config.yaml
init_std_up: 0.0217
lr: 0.0058
final_lr_fraction: 0.0
Each number is 128 + 24 x the weight over its row's rms, rounded and kept within 0 to 255. Layers, rows and columns count from 0. Numbers have three digits each. The size before them is the row's rms in percent of the matrix's.

# up: layer 4 MLP up, 960x192, rms 0.143, rows 937-959, columns 64-127
# down: layer 4 MLP down (transposed), 960x192, rms 0.0624, rows 937-959, columns 64-127
up937 097:143115125112161127143129104135099154128135152129098108166111135097135095126159150120120138148085149129128171108134091112091156139125110100100141140171160112118093114128113118119167152161132122
down937 098:104130126126144150101141151112120131151174128158142156149130144114099093140108142100105113098110142149108130115151148132152102141131134144086091099117160132142149127128114136088111092143147145
up938 110:134076143130131135153120112114110113137098170144124139093117110143164149112152125176133168101097140116150130129155114157102116120135135118155123107100122116102165083181129131145119140117151114
down938 102:115127127145128105135128128129127157131155152103132106139188124168071086118109113123151114102147107110168084189099108159146163096141104134195156139113144129147056119116162128115150140114157099
up939 075:132116148122138108087150119165159122123161167174126119126162093143138153144141148125106157102129132126114098177102140156121100160186140115189119076088100136165133118136108133089108097136131103
down939 072:138123136105127121095112118148088101186151083126109116130130129151137098169103120118107104122101124090153148159124162123089122131151100160088140140131136147161149095131105146094165105122123132
up940 102:112142112118183110115120145146145119115142165143134161173125119134060138138120147128159157133123185052111116104138134095124127139138137115129138160147099171119101088196168145142150096133123122
down940 100:148130131119138122084124174137137142180100129109116132078093172153164139093134135135179123130125143131075128112119106122158131142127153145105163097120164134144087123133115135145137097096053183
up941 105:084111132117131168139118150163148145134152124130122129105156167139129139114097138135100122124142139136155114141171081138105138119127139123102162129089131130115111127040110103111143130116125123
down941 102:175111104120129148141148160114076156111140111135178138116141098144136096113129124147116112127131124130138113124141113176120150103096115107172119119092151052131118211106160138137128134101166134
up942 091:134157117120106102146146101131165129132175125144092135149115150118126120147155111168076097147123121123119122130103139097144144136148116108190148124137160086105136104121156128164159133155159104
down942 096:114135185119135118105092153122162110122104147102129150097083083115117133137155145137130168139106144131138142139146164143129133121134134137137115140165077083172149116077127137125113135159153169
up943 109:134156126082130164176119127128093113093148141115081127130147132142108150139158144138107137123090113115112138135128127134086152106137104101142168114147119154104096135151117200132181128096099129
down943 113:178112142110147154090131134078160074135152111139103127131112139113114118126103100165083082161147152105139147156111165165127111136177144151122153129095097143103174135129149134131083140165112134
up944 093:097156111169120102116120128170109116116140155149152110128125106105086138103123149135170189126108062158110137078129090086119138152128130157117130131158107114098143108158172094140117128136116111
down944 094:151141116150101139122116154155131109144143158115130083123125149121138087136115163149130141169119148141117147142121145140118134122147125124141137141168134139127082085156147129133157183185129108
up945 059:161148081135155116152192125115130144120152099153152153103126150117120145109136128154093097168099104147130144118115132160115109156100150120103134155081070101134113091110108121153120110142158104
down945 053:123162154139123136174131158157129094151113092130147162090079114144111155168128121154136131102135155120128094127127127117097158161113131149090147158124091146093112124107108147112165151152141157
up946 103:140122109140180147114128175148113188142111155116164113103123141123121147125110148149087132122127117123107103128136157167140120196150093131106150142105106090126104114132116123143154070119116133
down946 105:128161143106137088139132115108111129163130136137140143122119144148124108131146152094130173099162100123144110121139109078138108128119130131138115187109095122110153145135110162128116171142160161
up947 111:138119105147128117119138140151135124123156100102163155126148155129155116093117121121116122091097136093102137130136120104158142137140134095068117145157126094107077075120135085091135143169127103
down947 112:085184088166106128104109121150097139126196135102133123118144109139092187150145132090187110078120145076118115146182118118154079093146130129112119122153117103165131106085126124152123149125131089
up948 105:144105153112099150144157172131128164126209149130115138129143138115110137092134156129165111154152125105121079108112151119145119145120133118084158107107126152125089118103099138127106108173114127
down948 102:137140104091171148140118119071120133107130113092171127116143127146150108127143119098108143126180166136100146104120079129115066124097107117172108107140111114109136100161110125121081141097173146
up949 093:125164109110096166127147114147138121126154127108103136181157173123124137122126122101097096135121070159107132090125130100162116153080125142121151174103140175113127149125136119173140122113170124
down949 088:101131086121131134132115129098125082158111116103108144126140086126132146115150152101156089138124118137123155137108152131129152149142121148082140125152163200147155089112134129130151156130103148
up950 103:131125092110133089121131110151150101132187154081149124112112114141129119113121110133123083174113118133141118157124114108140129107161075123110123139148112133128152140133130125172116125119072101
down950 105:146166157155146165140161136147106159095130157124181146151090112139102136125099122148138157100129173154123134167161089123147108170128122135151129092109092121105132144105142114123116156149138123
up951 109:149137154183104130163141142135127168060141152135089106148103166135131134118143126126125148190124128107157175142110124123078091105145143125143110103112125102172131090114065134093121127151108142
down951 116:084151134141124129136114148113113157128151144102131161138116161153109134123101140127135094130141129106115154161120186141148151150152118112124146060157139160127130102117125146099109152145169132
up952 104:147127096124154119089109107143131145117161144180146127135148148081157127201159129102141143146149140150162104102096136161100102110098163170135123119124161123138129123134107076136121133138145132
down952 109:120133123086114115154125131164105111123111148127131147126142128172138108160154060146070131129112136161104125116148103105111096151083063157145156146130150102147114154158135074122125155126146140
up953 099:109118067141129131140147141146150108117158139136129150106121128141172152085139130109054117088146120134156145117088138154110101146115109117143144157126118115121149087140136118150149105138113110
down953 104:166129136126146150140153114155137109134114121097127174144131121138126115105154091120136137122102201098115145120171161125111117110183086158093101156101143170111119154164115127107133120116118152
up954 104:075136119114102137137154144177118137108106126122145153119119133100126143152192105138148148107108128138089132128131149144147152124120141137098123135139151129138169132145155137085098127121142114
down954 108:113127112123138091158128138089081097115129151155178114128156122144150105143073119098097108160155121113130144109102155126134083112139134151155137104110146190151132114125140144124134138153092113
up955 102:127144128130109102126155148118114131105149108126161162138131117088145052124097134119133134137098104123117129148166119135137123112133118095099097132166125136104150145135141163143145117130134078
down955 099:157103140170091131087092145126135156137129139103158123107072117098153100148117141141132122133114139122135168170167105170126101131108111085117135168113103160123115116118171156116123133080136163
up956 125:119125146145112134192134116159110141140156130116105124093171109131133154121148101124124128124114117110122170163137123113124120105111117100107144140161146158104171103118123158114134104095134112
down956 119:107112151086102135129159111129138209158143143103152109099123118160119125127123108103140153105123142124124108081122110093137158136150135184176155162132092104145105115102135126129114110140112146
up957 082:141119086126157143145090117119136112117138134080183134185168173140152130139157123087120152137125125138101115123099147132109155175131108126099109093112139141087089112134110131113140091155089136
down957 074:104147170102107151137111145133111128113106167106131125122122105125119129136086151148155059154115157097180142073075123113126088128148116156129169118154129120136160108134114124129139096078184132
up958 104:133117102143128141158140128133131149118105140155156117140159138129123086111129098140095132139123142139140130120143127125109098092174130127088119138088156097125152121121117124117140133182114095
down958 108:140152117147110122118145121099158153110133157100119124115106185160141117141119110134111148211128129122141120098116097135142122128124105101103111127125137139118117134114104127138149127165172093
up959 115:097128113114124128122119159150085096140163155132129088095110135135135141155131151138115137119132117074130145108175087122138170100149142133150101109120130130173117142145157162114093154114103104
down959 117:119107093145133125079129098115135111080159126143100121104128094176135121136148161139142103132128091112086142189145130149128117124138171136102088151080105174141170121152089177092117121104135124